config.toml
n_layer = 9
d_model = 384
n_head = 4
n_kv_head = 4
head_dim = 64
d_mlp = 896
vocab_size = 18037
activation = "swiglu"
norm = "rmsnorm"
norm_place = "pre"
norm_eps = 1e-06
positions = "rope"
rope_base = 14300.0
rope_fraction = 1.0
qk_norm = false
attn_scale = 0.125
bias = "none"
tie_embeddings = false
parallel_block = false
init = "orth"
init_std_qkv = 0.0148
init_std_o = 0.0035
init_std_up = 0.0148
init_std_down = 0.0035
optimizer = "soap_variant"
lr = 0.00463
lr_mult_o = 1.41
beta1 = 0.95
beta2 = 0.95
lr_head = 0.00792
grad_clip = 0.5
warmup_steps = 200
schedule = "cos"
final_lr_fraction = 0.03
batch_tokens = 262144
seq_len = 1024
doc_mask = true
train_tokens = 1296000000
steps = 4944
dataset = "wikipedia_en"
Each number is 128 + 32 x the weight over its row's rms, rounded and kept within 0 to 255. Layers, rows and columns count from 0. Numbers have three digits each. The size before them is the row's rms in percent of the matrix's.

# layer 3 MLP up, 896x384, rms 0.158, rows 420-468, columns 96-191
106:126132128106149149126156117130078102071137151080116131098075132095136108154142176119127169133162113188209102079131091159133133141118101107088105189160117125098165110134133127155144127106092125108132092087100117135064085088144081151113149135082137164154065218179148116107147143149158090158
106:087088115151121104090140125091169188173155156116118070110136114118131181085138153129143091177147146120148064154111081127116158111128142128031165137079134162103060085079114173184136145105071129124156113180145102108124127169191117140147147096158188141137168126181103164198092064120114112094
098:143091111119157118205153154114139120189143113053096198152157130051146162147134136136168137189126056100135093137103143147117140128185128129157153177110134144068095130149082165114150112099134153131128060099075088097132082105110120141126075081133084117124155103082147110129180138113161149124
111:107137151129142124096067098085113118073124189102119145104141116112103166100125085156120107158111126095148130170152174145195169045133151097086107119159154127139180090109124067163112044068090103121119178090140107109095057155119087100084082095164141163112111123168141098201155138089095148120
094:108095084082117138162129141073120093165118137133146113129133159145107187092190172107117090159169139186080138128116139139114034171148165164143090149155173121094144161155140135060177065137176132092142089079166099146129112124095154116052158143116156179137110127108155094096131124081073173152
094:164169170140141088131158106116097109172086100142106170110090174085140128171140127101167115158109172118215107110165165120147102081153141105119120134113156126167123133151115131075082109153109160144071162095144143133117161133147174102128132101141160167099120086109171121107144190119118120145
096:099165130078120080158126145197095179079139150120144137181145102152120137070113134190186104064109117143150132157086167137112117138116113055153151145082130101153157139148174103121123105150166117108109100147083155109187160126146119173119055088139175101144134110103180152113132140092136114143
102:108122125093114038117135155114099112125130108059184114127175187102125122149160119149142142121090155149137109071171147062127133106154124133095147113227095072139128170100115171176084125172128113104089085137176104117173114189190142128187095056177202108161200163139116143117116151108107104173
105:113155166151114177138140155124176117073124162121133140091122130170101182121102108117104120127146170099072118108078140126183188138109123135134090100104157131176194112135103138110093137123173176121124115137169116156154134103149133167193119155102146164129149127154135124142116138144145128103
099:121074111080095030109128148124126141128161155089138141137114149072083125072128130173119150135161072124155092202145148093083164154138110126170105118153144113122158104197149092155140106133080135132145159112100096090118118146104106179168137131156184110099131091129164112125169082182154134064
095:147137070115121143086127122160118108178213162127083084124189104113148138099127147126125089121151119127134140106197117099138132087111156093154073104129164148107074051115095152148180117111057140117152109089175092092166110122152160155115142176104125163067122162143151133117097101088123141138
100:128146134118132186164143103125120112167125027099151146103151141130126154054164205139132134191125095102171156137107114070113148203155147097136135146127120124138102159125144092095122078068165117114095139104090103120115147144122152162163093127171106129178090160113084139150171155106130070141
096:089108164152126136121192083119131205190124131134137106139114170102177099132148124185132056114154084142113153109178090125066195088070091212122098197120162080128175110145075110073113138149087146127105137177145085171165120150138134099108150051078097092113137140135135089071104151202115099089
111:134068090099070193131101135141099092152207161086138165154142135217115094140126106162125148152139125137099101098146138104122148068025173144095076151124101087117111200123087098125083184088135068158136204104074164190101129129128163140102176139134101139127155196152164102132074152141118063153
093:118104127133147159112161087135214156095108108125178152118131176112121062131176093174101102126111115137106082092135060116166131116156118144070101151131093085121147121147156187132156118164119094123183138138150149148141177103123164125136140102094178125139145114126150111135120085109157180091
102:142080116091146124114151135117106139111080199144161141070169093082086119089117144131144092093106140129146141126159123165094082189089061155064120106133141183158121108134167087141163107136131113111132118178118100144098090075140096196090122144137180178075179131083095166102113063126128097167
102:162137134182150103121151117176148133109144134148085098161101124104146093115084075177134089118151023121110068126168133132114166169139123101165142132129126156106163195178098119164121106113108044150144222146117126129075073146095153154061168151131139104106131116123102135091157112117123160099
111:079086147097082115129128113185121123092106108127194160194099128134109115165146133102133170153127101116152130134111120148107129110136084107168108116145126128100142072165149141156149101155163131140123113134078116113148024119124150126160096131155132108141084121205079132113106100105136123117
104:099129106094138177115146123141110123187124109091119123163112199144096153084128239132141116116122135152096091128168141046128151062121151092111123150104136117091096142144110159067131178150160088130111131092151153149200087198115191127167122094147090093150127101103099167135107181073159158094
102:190078079099095113129089165127133141122110094116097128115164125174103093139155146088080102190201114173134089072180119102121109166135067074157135132132072103139055146171132133127148152148164122129058140187173132124117161213113168135148085139146145124134150131158089168098113123107090130068
093:146129101132148187139136156134114149135118106173124067174170138118127156135154132146078128088123109087101110188141153147128120154170147173088133198149135183171111167158091142182168110146110188131193121163143115121130097144085080083179079146170093173151101152129141091186163097141055120189
097:109123117182114172092191107107108154123129143132145074132113145138153093125146100119135093209121162087100163100111166116073147126126109158055082154112112174158134097108112136148073105143203108103169137156133090065188202079127098133152169151157135106150144134152161117118116099116155122152
111:182133144122109111118138104174147147140151112114127194121119121154176106081050087089184167111088113122144111084102118090171138088111143177087068071140075092132107152123178108145143119074145136116155174100128093133058155109148108132120128164153126184086085127173160173120135158144123150129
105:133116110174079218113130109084123106158123110126168157112169149076145124129203165126079137152161078087165154140153124123100159080125082151146159166120150092147110109156088074121122114096196127126060122141140159120129070163174111112133147136183125156091198122120052101156191145118069117139
102:088123125098119174141107133178122119079123162127146146058116120078120117112157130157146173081101117157089129126115188147148095138158092102164138131097108189086143149114129100167086114160062081154165132128121131097136084187089111144074156099089163111130115142107113112143102115081147188100
093:149065149116121152106152103164045163109161088187129141183184105152127074112150124123093128119186104107101091111162201172113087136108093093079173139119143061130126131060134192090122167070088138089043109154102136147082163094132098127157153154109089188150102176129106080080141122122077161142
097:135172133132070100161122177131096133126137130231062099143135145117167147048099111183144118096131042178085160119099115122096133177122119160114103105133129135090134133149147129103157100145088163143151110182123103148181146145139182110130134087127167095075156106144115110118121167127153183200
110:147142142105166134100122153171142098157113148134121103159113158075136103125107137134085145138075101080142102132120090125137119129090110101120127122154102115134213105147171100171134105160129154130113104136082179129175136115146130106162091168111195124151161081134114117173133156139133113059
105:130141161107172127146096094129124168113172140104102118127090091187127113087122112090155109179148164121123162166123150118123123170167085154179108121072127109137140155094151141147092168168132093148114161190173114130154122148093142136151122203132128110180144107096131168171123115175138111166
089:177149192146116149089198128207144132089154153172145071158149098126084151134119120151117171064067073097163142119141168203148144148174096132153079152151173170170086132145105108150159119130129109136124053126141140118114156124099146143159110151138149151080147111154094139102169087069171119126
104:109142069084095127102077092150108091141141156106146145111110151080141111137124116118115135086145120154090085136106142133066123129115135152097159108145157094099147121174132146085167107142149206196096193115087135129146048148167147096135123165084109121133091157104123148105113084116126180166
101:127111128141108066148143146123187131152138114149128134137125101123153135125189072124153135151155197157107118122067136141137138160089182164089070147143130122170092153210099112161134044106112123127149080087134054094110131149147154124132153122157110108059103160121103122118188158112155097153
108:199100170109148110145157136113165125160121130176038075112144079114144150090131174139150148124013095083106102082129147105149105179085134132133108103183100145141124126153077077120079086091140069152143165115146128097192182139096106145143070120134126103077092115122117180121145170113177143084
086:172119140088074137157134085109160122208157127201089137066075162154168114110161129118151143146123186072115166134167163135109148086163173143153175134116130096117110098122153107130160051167146125121149132144158100112111163156196214138121143067069177097163114164116079142168136144183144132130
100:182118158098180135115181106138148083109116061087153083163107087156136167142155153156163127137159118147105117151137115162135116084139081067118172139085110153148116135098108161140190162112179117104141137092129119115113122138117179114161133124167167130173136104156137145125119107130103108097
098:152161100132171126104159142130105159129184090132141152118138085111092167148090145146146162172151122079138145122143112160161123163102120115080086132095171129139135099175124166134186157111097130172106135111058107101117147110104180116159010126154089140190174131087133180109088081092096177077
116:169152134117144120122146125159120094121146170106131097125176110171103196111170129114143121111092139124141175159164158110144101101107170136082150102182108144145136185118115155125075149141178117126213142120104137121141112113191120140177161062114185123182114118124135179107122094159102097064
100:149108168000149123095159099126117108078126146099109116121064102092112153171133104127088068115096149055138196098094171107115149115157082151127140115120107180127122172080172064132123193147112160135197113206110159097130128117102149106110153140134147160157146082105184076180132101098134141131
103:113150162160135071123138121057176130142112126099188086149105152190077100143145127048212159135205096155099128081141164102175103095147111127098086101172127175151147036112088151128139113142103156160141124072131097154114134126109137155123116145164112188147150156124157113152127199121142131156
091:141144152097198171135073094123131125149040052095127173124090137131113113115110146161116114173123140110191151083128098125082082141114153155104153070160142095111111123066146115137157133149131096147086195103109133134113146132122162083117152165116101139099140147102132125138094117117116134127
101:153146126196126139156117104148123109131173167092134090109122119124105133100104126119059091141115140158066063166088165155170178081100135098127040177126188177116160157093117138100117039091094125103132127214100092143113123127131103094161146122144119150151147084211163144125134142117167135111
099:128155099190126120144130138120060124148111148130130028106110141192109177093084135165161094178123130181089102117150100111146122121077172078140144143138103141134162119164114121109112048119226188138139130120150117147099085115103171153187138096079153125115163088107151143144097097163182126162
087:131141154104147170110110105082134148205109160128122175133166151091109087113165178065120125164162086138164101106189164175166174110067088170113135080134108091125115118143122154116130103103149158144187166130181180130129149127125156082136117130127114173067098099156116149181102176151104078136
096:142174101126146155034205100144133108138129071173131174128075133143134139130133100147070144127126126149136102098069119120067136185123203120093166107136124148138113159113158151163125157103153114192145114175186174107085133116139098117160126099132180143125117144110140117138109099105146113148
089:164143091131166145127068100096086110096114130129135114124161078154157100115105103098134089103095091099113121086180124093099148135132173111162160116097106162112125133171163152110134111157135083115105170141130156099133119106095171186131165123119139071088184166141140088097147125106195162139
099:137167142148088149134129115129153162125159142067053111057063129134133160104147172141110100122133140121120170099135111108128137135049172145049168143201123126101102155094147221175144155082080072191112198153138171088098072054164131123130132099142118116098113127126216143159151101114110174097
088:121083141118115082112137098093159122147205109134096105145148163135129119156200153087149107116149147087121082179198097089151108115158134175086101132176093135137165184139162168148151078144119068133164134061144124058121085089123118134152171186169129148167126150142081155137078121104139169146
105:122164114174175105124061125136157146111159111110114087116136115112148128152119127113138190148138113175067098125138064144050086109093116165140091148089151135116145133141150102122139178083162022146173114128083053151139115121127130091177092134177167114051110123075100113159126118146163082138
097:149154138151137118143105107097063148082200119086132157178141159126117107089146109126132106119181113124094127151075100116162145168113166109104128156121155139097126168161098160126089116100142197184123150154138144135085119136130122128089116071161184161072139132085162158151081171134107075110
# layer 3 MLP down (transposed), 896x384, rms 0.15, rows 420-467, columns 96-191
104:109136089152136134193103117177129153152107114076137123089122100114123101123101120079110162136165169149100114153086141120066165171138224137142132080136155128151119102083172096155155109120146145152097072141135154127136133160145147157171051171118151108089131154123135109144125061165098056153
091:082085150150122137091126118156116139151147105190049132117132123051113179167172041180102110135144109097119097182116128171096106112140152154111110115184138088130094139167176099151187146079129132153067123196215135107108109116071086136171122157134100167116134111097125100092173153130137090139
098:161068157105101159175134125124083104116104101163130161090119172049070145154167112113137107153111123229151166122110147161149077110093140082118086186121091078068090111104145141100096064118143125176165129115090132100134156134142127137245123125112070149187152117107172077067108162113100158087
106:121158171160058112091137078143141146129156118107129111101131065075151120122100065133157096100071095089101150111117162172140147089094101100112158094093084136142104094100119044139107153104111130125081155108170158177161124124124153093101114090115125164145115165093171188049137053116129117062
096:143106092156175108090142150180098083116127103151113153128142112167123146208075059115118075078067136137176141079131083132171119173130115135145154086093116124110107122097147127140162134114088124126112133166139157100125157156128119119174127122144102145105164171120127162172099172136153149178
094:153089166179155213144117156170092110107086170133176085134132149164144121126134123146058165118172109132157100124161107127116141142158187128138142112129115121134147134166133116097143098150123071078098164100117096160138126155146153168181135134161185167160148093135133118133131161139103133095
106:129135123161165180165161131133144044145166105182120104147141183098122098125128119116104140144134128088079123147255153182157097133057156149165123146132166137131121141113153079123121100081180134127121197137149172078119124101207172107149128109140137097145163109106087164071128085121132158157
100:164141150144129124139165164102138144152130153087105094130123149134181109157139119048136097109135151134111143159117173211121145125178105106107103166073169099080126115069167194191160136103108141169137133090112109143112187127162127122196105128164161119151110138183184150108123153130092157117
114:093083133150133105096135134106092147177192114111084090097115120128164159206135096112151092102126018144125177111137122112114128130183140109158175080136102158090162157164142093119127148166067153150089140120095048126113141096170086118134119160128188134151162105136142099137123115080113119171
101:084129034118185161124172133138121126152140145100167116095134091104133072121193144143157168158088166171088128093156136112103087142112143117172152085120103199080150092138147163060154148137127098106135201136160143120132134097168096108223149110135170131068139140095158129068180161114121107149
103:125117129163179130102084107180148107182097108166106148147075150133097148130120119161162168066090159162133146174104098122110175169115099096123155090106116133152111119095096100188069138112113141116048150149058107108081133167104090098147103157186056142162112050133157135118093158156069129071
103:096101117121060147155087159099088128085141100184160101181066059087118110087127172157099099124112090127159120151167160147147130119164064133121124178082140088088148149140144112116136146120179148107127175052099165084117077091123168099125193083110169131136132131163133127127163116108155137181
095:053125128170184107110142099111074198192092134125155117149088141130104147133178116138178071146105160072138133104118129132100147182105187098156119115087093150183116053117095128081163101142121127146142107147132108143075119139179082087145108165092137164136141179108119101147070145141118093122
096:209131119118178141143056115119092118100130144135137153201119136078158083077155207127109139127120143098083152190198187068179125086092164164135117111127118155108114174118092155139134177066142112136154123054124128110141143123143121133126128154154119131118112133139157066135096095133182128174
100:154116113116079103143087179172121141174067171168176150122152122120140127096090113173173093147141153191137118124187146119147130109113131155140120146082170187136126126142159101102137081130151132063177125111082136159141129075060083098078107192089117111067097173156091063141177174191065103156
104:075140109163125148161179100107126088112109184095136126145191154079127088091145173152078186096157116112170089103175126104084175097166123073152109126084091129093140128169085118093122034167180200133125155115111119095123098063159143105194147152085149118193088109092135154155164139123084162117
099:030083109116120132099128153110083175077117115157127192097183121067133184088153132149090112102099089066144124134125171116115132138126120140149082146109122164066100127202149089137162136137104125167101082102152138119090124173068143135076164098098092100155101113086111165168149112108156181183
111:115100143113144074112119189073141160150114130118149113063121138140153154132129152078116076093161103108145143131050160127096128158123111104176107137137160148110110195165140168125084137130156114131080135054171148124130101159150116138080086170116127137095111169124167163090122140081144093123
107:103128129161116157136095171124182163123163101143053171124108116137129118090181099143162121153106067189163128156110143112135152096093134136078161067146102174106173163131092157127119113172111105123119106123138122120142096111119109074089174099156130156088130131071162101109085095082077157102
109:152118120090131115081132143134122167088160088096103163068193168148077151171105105093140128169136144073133125150134163177152144129178113176176125117115079129111129192169139126151083056131089175129120083139183055129134122139090148110123087141126134126175154140121090119110106144094082097110
098:134124134121121112159126134078186129154110093159145102166166136126175131141184149065156071147127071142118153120136157103147147157076148133117143133152126139124196155112091121150148121109142174149173121150116133173161141160098120154218134126107143158099094167056149074177130128160122102141
112:112123216088096151092176175152128180123151133109148124142116107154123075104122120105097138160136153132105172095092125168119113122099176090142119134139111159131125143081158109135032171138190150155128184123112131146144160103094142119168072164130108145101094117113088129098117099158119203159
106:116170100058120128134164077135102114153178064158100182056104141155135160116107110191184058157109073108115096110099142100124181122096127131123117084141140106126187153174088097169182077115158048136179171137118086157102137144136126066146161153159173093133146134122184097142185123124114095072
115:131124109140115180123162104202160147139106153130148153116126139163135106135205168099125089113135079151153067138108130123036140167129153164147108161189157112148106071171142183149169115033127114123138159148104092128133136167216124127138186136140126104190122149085157136129148109071197062157
104:128119082118104155146166179139135099109135131098096170089104103052131104147145137151105192123151133067109154177127122161101119127127069080083131127105110117089144120045100101099111177164047072143131158116154103081134078163147085130176175107108151114109100110098060114182090125118198150122
091:115180129144162078128084053151132114152160114152151082134055131156111179089147193127099154106154080146177164207157129195172098140127151123132103093128093112161123139144157139102130131094118088140212151112163103121101129150075129090202174154164154119129158119138146132139105173156139155100
092:113116182089132182115142111156158160085127132080141132188177115109117148173119128117098139102159099090153092100218110115155154141139060091172135189086155148130109086135167138134089177117199114129074070087082118100104139166133100094134108140152116169161086150157052082141084081160144075154
091:148174116153070182110146156133103130124099118134162117152134088171078136150163139113160168094128160140144202150079164132110178155144117105158170235123114122118134079159162130139110109167165132108097131124142173128112139130127133160055105105141150135133092101129086155163142185200153150159
106:118081167140134098171137141189135098100057115144112067149114113086148141174142123161055177105112119127140130068183194163144095112120105111141101121141147195161119118149157154159139124136109136102117165088139107117136159052107126087206104118105121127047132127147128073156100127162222129180
094:097080121134104177104104163110166126175178124101065151112144086072110128138058151108109166167167100175097077108072099098127157162122155112075178096090130115113134152101129150135142123119124113067104164112113119178087117149150146132183149124129159062146152161171163142129064082111112155117
102:158153076097150143088158151123071136105102141102142089090114084105110089162107209175140128093086138126187085125163159141067114089141106110167114162164097126159148090111204145084101205139194113146117156132155038110124147145181117128124095164107152124071174137120141113159136148077095155056
103:156058082137125141135162151146150112101138085140148134114122104093042130116152103122136109152175105126078104123113082132127172115146100154087155110086175113112144131133129082122128062142106072207112159100094161102101143108100150068185086112072109083122146161145141125182067101253115117126
107:119108134076132140175102136139110175071186117153157110101114158213113045068142173128107084158137137093117105137170116133117171132130146144130151110123158111101157129167133165093143161086143163112142045095104095203102162146143167096136152119141159123116130109194075141120110094124158097164
097:142134121102160195123114133130104133159067093127181101115108154100181154098146116089120202129143093163129068121148120149088115125206142121125146146175145138083143154104142098135144147156107183143065143132115177112138155112147139167111170133141194161092139091160163111103078173178149123189
105:150118122120094129106139114138104208104152120111175132145208186189139108140190098098143038121133149107143110068104102153088099089149139147132141073106137121156150082193171171129121144129199130131091151138139166150094204158172133115126181131166089157125138135109143127124107185119131147143
096:100101119155080114180160060113158200150176130103089192058166104101107155155111097129083113180124084126087141152097153115125193174172157140221161099149079059132142179091125122111145117113120153085087126082151147125129123111103130118081094117111186082118128106119121158134162155153141141107
087:143178068154138094102185173176121133129101092125120128071140099117074147116127125129084118136147168142148175140148173090161131114067131124115088135132144123123151127120163140132148114158124150077180108127065179135146136147135186073043055136128105149102142119108156087149145157087117162119
102:184111079139139154160157134110081174098138148196134163128081136146187118109108150116119099132138130113089145132145170157137111113110127105167140142100099125081145085148144115090140159084168081104103135100109100176152149158103086068174162127104072143050112106135122169064139079115137131114
108:095110104083142096131105056111101142224166119137097168062136082133092174154146101126138156156120067121107174154169130126186128120142137135177123138062219094150099145166093102162120072136133155143104111057124101161178157109092181189160159065125162143122129147159147202143125094127120164132
097:144097063101076188088124158124126150161172194058145107139164042139136130169147141143149138069117153108110155099182157074147111100155085126153106090059132155164081137138187149172140106174086086115147065121076136106099111168112181157167170094097176143178220103086106116112120166116179145158
102:166114163127157136150138093150137168140144153105107176080126137147117158126236105084134131146058104145088174137066108099060080112181114137110135143123113184169113146153172128115116139166145129066110091209118106121126120155080126092102084072118117145131061131187141103137113108149051047115
102:081150107144150139136085126127125094163133150126085053126136096180142123070089126057114163160136087083123121162148149118080117101118055182110111057127142101117123168137147136140048060137173108152072175134092133133128079181156188139152152144180152124141101144133177109112154116132162162148
095:112135175174132156113132137124144113188131164120139128138067129088165108059111141102142099084138105107090200140129145162172161145096087121110129133134142119144117079094074108140110168111153169120139128107072133140143138145155114092234121144093100165126152146168105141174191154122087212083
098:145110157100147140107098136150117193180073168161160092176155095139141088106086115169099157121146144136150128093103107125127107106146169147161161129113196075110158188094119157176149084128139090179141110148126171097144102149102118138062135108135220087118165090127112100161102125148137119087
101:067148056158135184098092167112123090159116107110169167160138121130092084144103097170133117122142086155111122115134112111083138089168133102123207101199093127109109102103186144087139160130140079099159111155122164173055162143147121134118123116154124104138134169180131080106119137123139148131
098:074048090121127154172121146144121171183084163150095060102164129128140119180149095096140138122142087125098155097095135127096156126181136183145108113116031110110132128154144107161140101177102162077164083135187136134151138203109111099126180116150125159150120129126095094114138087128113161144
097:108117105128137125083122129114113078125120128114146104098129127105106134084126086155102125193151082148179068155160117135135097128110102146139100155172103132114148142138116182160159185127114094167088131150118136115117157126128167060059153140154103159137064089165074166027121107090164113142
108:110086147137106054118133125086180104126119096164126143097088172127165060132132096108178102152176089146163123141078122106138123121129208126103107182074128150143082181107077134158128109067133125108083146129117165150119131120138121133079119136131129097126127178141164173119161199040103125083
# layer 3 MLP gate, 896x384, rms 0.154, rows 421-468, columns 96-191
110:133167149128113136203135114148147090103152119144153114059114124107072100102163142161116137103133178123200119147136132176137143141141140126117038045161130194157215119133177060082176175110157083109157147118129140194106107145082162106105078092102130179064105094095157142130165173172120086088
106:125097090167124116196041173145161097054142171147107141139123115085119160086110136123150138120139106088148111132134149097166093127146116127132083145169065128123138098141134107116118073088121141147098126128093200096122118131154072129148078122109145095137153170141151120074099171182091126084
113:156114177103114169038097159126077132059140161105143166123117134103199062135068163101145049107072072154062121111140097188141113151167137137156077102094173125168136088081101096137167126054110114105123125100195159174133119126125122087088145135156172166104180122135088123114157125128121134129
099:137095135101053121134150138166177161127148109086139147127092145092161078090101102156168166171127115161090181178132138120068121102132170105137137202114104137143184136127102144122124166171159110179168129135104084118095121204121131137179135117096111098230157155163130153085134075192161154100
090:109116133119096140160135098172153150065204140172083089110078094105142093155104133174099122117026105117103135158116147087136128104119101086150105101113098158130124094094096172150064135163154118137130135113141128106148105129138085227102133145162142117154136154107087136110128095098095111112
097:177114145082138120125048126142125090098162112130144154146150101111112129051127105144149126139112136123124110147071093081134104167098105097106132183082119176106116100157107076078145116183114144139141131136091150142146145173141181173097173161138124131110096110168133143076148176079109088122
101:139101115141132093113130165126115167103091161122146155154125088099146101148178147132131116130165160083182098179140055179136104094140078092135163139074189109112167058151107106123159067144069176186152113098067126179093147108056131134121093081142146135073164184183121156132136146150145161130
094:117144104158099174162133156150160176136115153171061170163118127106089115125131113125112116089122136145171094092102067126139105131128100145070095134165112098171118167124067142109121177121177112126144125110180165062167202155161109125130162163147139142122117106189144151094168157118099128111
099:100128062063104081122093126061158082144166054140107135122154135134185135118129174065136147180087133084157093115126109169102137108126143133109161140138160151122131114136161124119173158150108147088109141164088139140063110086130129127085136178112156141164109121083084089165158145133131073174
097:152121130124137149117153098184119139083086172141138135151126112167180188095061098155171149126127126091112123069104142144075125088122135106126190134148092083148108185069123092141136162077104077148136106095172130119146090114119090104102109124192113133109033146122110083147190106138134089157
101:098089125119188113130111157166154128144169089184059101122149112139159080082175173140155154099076140123064112091161139123155132177144147139100105187150069111135121115103177124101137135124143172170117122082137154111127035137155206155156121184226131102146091125117114143115144165113142066179
097:059141086148131137059093153136076124134096153110133186158128092112071132109168201134131186131090097111106091109118147133125140109132169090096181136149147126113089132139139142113092156123093132142144098069069143180147116125144091143150087162123113157086142161159164101193098131064136067102
114:109095166126148101087132150153090201096133134136113120119156084144099107109111163140182124100151149043139132145056174172115094147188138111133183094125141120118077128100166084118095073140141146109039107112197131087118240118109141099133116128163120093123088068172077194127123178149156153088
099:077131053147125115120169094143070053180130129143075141143141142111135152166134119146121124115232092100116153175126118068141085121094141148156110150125130145097164110128145081194176112110032175190137131117151130146114108169141082078079138150118132150140159108067106148184087158143107145181
099:056124110128160179129139092109113089065116163054153109209179110096124079124165137137110156099189149156148145084179141102062158074182137091133079165096084127093111175142086148141150118169136131133123185158077147073099087068125150170110181122108153113160113107107106150120164142099166127109
106:112110111122113104112134137111130137131134193131086132125152158080176178134127159170054104107210104110115091166102151114149127123119156126175121151107082142156179139117155129148106168122117156172163148163127129193077121102078175190127197118148154104124108102102090097152188094199138087126
110:139146087140169074164082178100126146104173114128165141164104143200111114175098154159138111112161090090136159145156136144107090103093048142194111090140036167112143147155117116112117081078130156163075141092172158176128162082208154135091137137143124207076082140124086127111107135094147151174
098:089144134116113109133158091152182098117155160126139113141168169114152174147189067135117176096118191146093116097132121126097151159163104157110147119145153192117123152111118093138116114140114075175137112116092124124112135089177141174156094148144158142146132059176177033133208116100138147092
102:105175121162154093114152144125167113133151162093204100171089155116147097132138119168111164119152113126155123130128146048084088089106126170106145151114089198136100056115046128103074126121149104105166141099133136098136117081138102126085151126125109058156117104066108161138184147051143108090
102:158115112118157178093115133055123161084095061156138123119116111178125081128192144117128093115118078127162135141143117127111147127058095134101186148144115150106189126146155097168127123109181071148138153158177108105153144142137185054128159152113140166183152103116144141139085216172144137166
098:048090168180158093148139089110138188143156140117178110175143091098205080095136220142053157088193197113089160184154151176109166148111089169183171144149111147127130142110093161164087128124090070116111065071125082125104093115114091098172130100155148107116151087105176117117114067098153099098
103:115148124123123113105090103157119155077122104109158126167099019142123056168143113112124109097082141129153112139150125177089155108200122135130155105089102102144130132141136128134092224138155188167108143120115155110095135111094089165102052098114095144113119143135091083159094179140139127133
095:111168073109132061122082168096069157194162140121165138097141139149092117138101042139092139184145139083143167142103129157100096140157110132174111107167087116136142152181158126094104085151042117131094111134136147114187182091110073142142121080127138142120076149080163162122170163147156116149
098:143140176147171139144130128126098114157142125058096135152131149168048166154136099118116112112089111145172074123133084114192183106117143148084167166165123047118102138137122183153095065101132146109130109107182154183115120140112177092113101097146178123134139096154121145111088084104052145131
101:118125212090117147191069110110102152123156096079161091155158118108050081105093142068135097103144135116148168124153126184117139106138107127129151120182147094149109157139114115143156143137105136123167111071092123133151069126156167103090132111116182186126064153086142111106134094139112071104
095:089145152143172091082158131132180065152130107135128106093108128137161160105084059159126100147097169155164134165074098144157132147086143155092081073147116134093168159128142118159133147105075166147137161109124132158201101118132143131159137068124134157152131141096191152115112181169188103103
118:144123103148190153093108180169127101101083172170152088179111086173109136070121175175119089121077089071127180100119132156090101117067108093162164176094122092133153086135139076112167117161169121106106154078126109091151159151130139110097108109119127144123099114200195153150142167172183096098
103:218163049178208138112118143144232145140137146146122113098090138089156140177159143075141068100116118152127123160116105155132137162128047183199133122155077157139140103099150140125155123169147061163118155111108096155123106110176149129120140141100143126159096115108142127142173081184183143106
094:108158138157131121131154118192136107161115158084189165096043118115067107093158067125166135184090103063145126068154200146187118100123119144167096116134119157116097131196134108153125103174145110146115130102103152092094140115136148102125092120167036131137083139102124148146119131139105057099
105:131126172173134157185098147109178122139111137137167109117144106156101118174168160155189178174091137083119111142112133196118136141166151138138142182142116140108120152104141149125132096140133091089100143095126145102151113109177152083098161180124154100088122087138160106148136141096122158140
096:100194150167088143149100091120194112181137106137087167106161107103136131127157129129113095017106090089130166155091130124102118160099170131117103170119107145101145086145132056116102136109103169195096173146137159145126144099143159103101091131175077125148134114152189156097177158162110103075
095:103105129159157156158083113106118165125086114138111161105159125197129158108097136156089128075144120160096096137153126156146200122182104082150163139141155096131144179084136214108163147114138155151092101137149067138154152104108154097172152175136137135194136061163131144127080124143160150124
094:072120110174119136150191103173077135107116051109164107125105135116052080119157089109127063106101094146121115097101116108106204138125105112072093150163113131152130120110145170165113103073166127049128109055106157170141111100114181118050113124098134132134100131126098100132090144091143161125
100:134214093124158143179193139192122150134147113090123144144119132143145162107123166147113101112121045159101101132126123185135097129134074148185129155180105144083126100166101153096120089065165100197130132149142147167143070205118195144134168130172081126074127074147165149080163137089125146068
097:132162116099143135063101132156056112159175084079147132149089124129184121188091202116139138181149086133090133168167133111108110095107153168120081119129083109136095121181093168155116157155148059137119174119117111150163116127136088147156157114090166153080121131144134113160152106109102129137
119:143125121125173081106142162181105058127110099132111114112150092175101155138106138132147120122076089138122165189120139151127134121107149137170159125149091119117135151162172136159130161171151143100153098103176089131180095143152120145212117092129160116139125111136091174099128136148102132118
105:129108130140114096128140147186148123101118082128172161148080098117064093191141118161136175186073182114139080110151150091118126131098152201135155135126127110066084169197113058099128131128096094175205155162151142037139075125128115175091116109114076089140136126176119146175038157124112163138
103:094142140130100133181154115164086140190158141142129099117109171141128135117156148129163093109116144141151114098112113131174107097102102150115141088122110163129162153085191102132138153083130084142143130123201128171113116119136080109130143115172178146111112074134156120139132112145118130133
094:101143112169081109112122196142174073133171092168074107155081147132149144088155161142148158164068154168102127098141132144137090060114087124207187133173145140088071118137139127114159092145120149144201047147167164148115180086199166141140127091150193152167103131151126104159138105085113146166
097:107127109156141145091152110120115141142111186087138093133198116166156148106096077118112186120222135145152123127155179118113186140075112095083137108108100086154106226137053161135155177163120133140186125140126162120176186138150193125103166131135127162140189116173142123129148148083151174141
096:101129135111105105066149124103092147139171156135141115148079132159106132107112146144158141072190121099082126151121156149197154099075088078115168160162158121138127158096112108135131105148130149095114202136102122097148123109138151083135170129127111105111092098099104113135138121132093150125
096:135125156154132182113117110187155147151066136158155137138181121134143118148115189164150172117123137080140148149187174197148166083123158114157145094143136078138110100105115141163154112123179127053151116152156149061105120083089111129121111171122157167074157135120141160113161193112102098177
093:090108144138088095136112109195117107086097148098168105199143147117140155136161142180125089091150105159114144130165119103118158093148139058172135152097104113144143119140094125120112208119129087177151123124144119160144133168092106121155113121108146156111141121111148132124127114194111082103
100:114151108190154109169143147118121087140062133147164121120174117122149096133134100169157162087145131157053107144140159139189076127103096133141112118096098138104122111122113111131130149107133082140115079111106188105061124154122148114095069158132103122086128149123172118069184098153092109127
097:086146130102154079147111159147141171113136128163138095124123107160088118093125101124109145113147154077151132120139166146138084112174118080160087106112120116124114141124141068068111151095130083065136145108133074163200076138107103103160135165142132105137124106156101102105139068162102105146
097:095098075114166106158146193120144134145158212087149134073104089136120118084140155110106132141111083112223106112196193139139133115123134141152132152174134178123153125097131148145072223098155102126118189101162103105152138119122128085113177131134115119083115114120131107158105096120178113073
097:144102135101090095116086143147128085108098160172083109109105167157138190099126087141128116123133108157099100165125070099121115088130120134159137212124129124106173157098133139131139150119145155076139165102110136135133176102123121121143134129134096146100117137098136073182210120135180113087
100:108161123116131127129111171106142111140159117089102128071097095110192110096165134121083038089113154106133113096162131091088153138139143162094159129089079145139120126159072080131154142145151093102162097167100134104125182154072145110157110143097118149151129071127129164103166159122129148120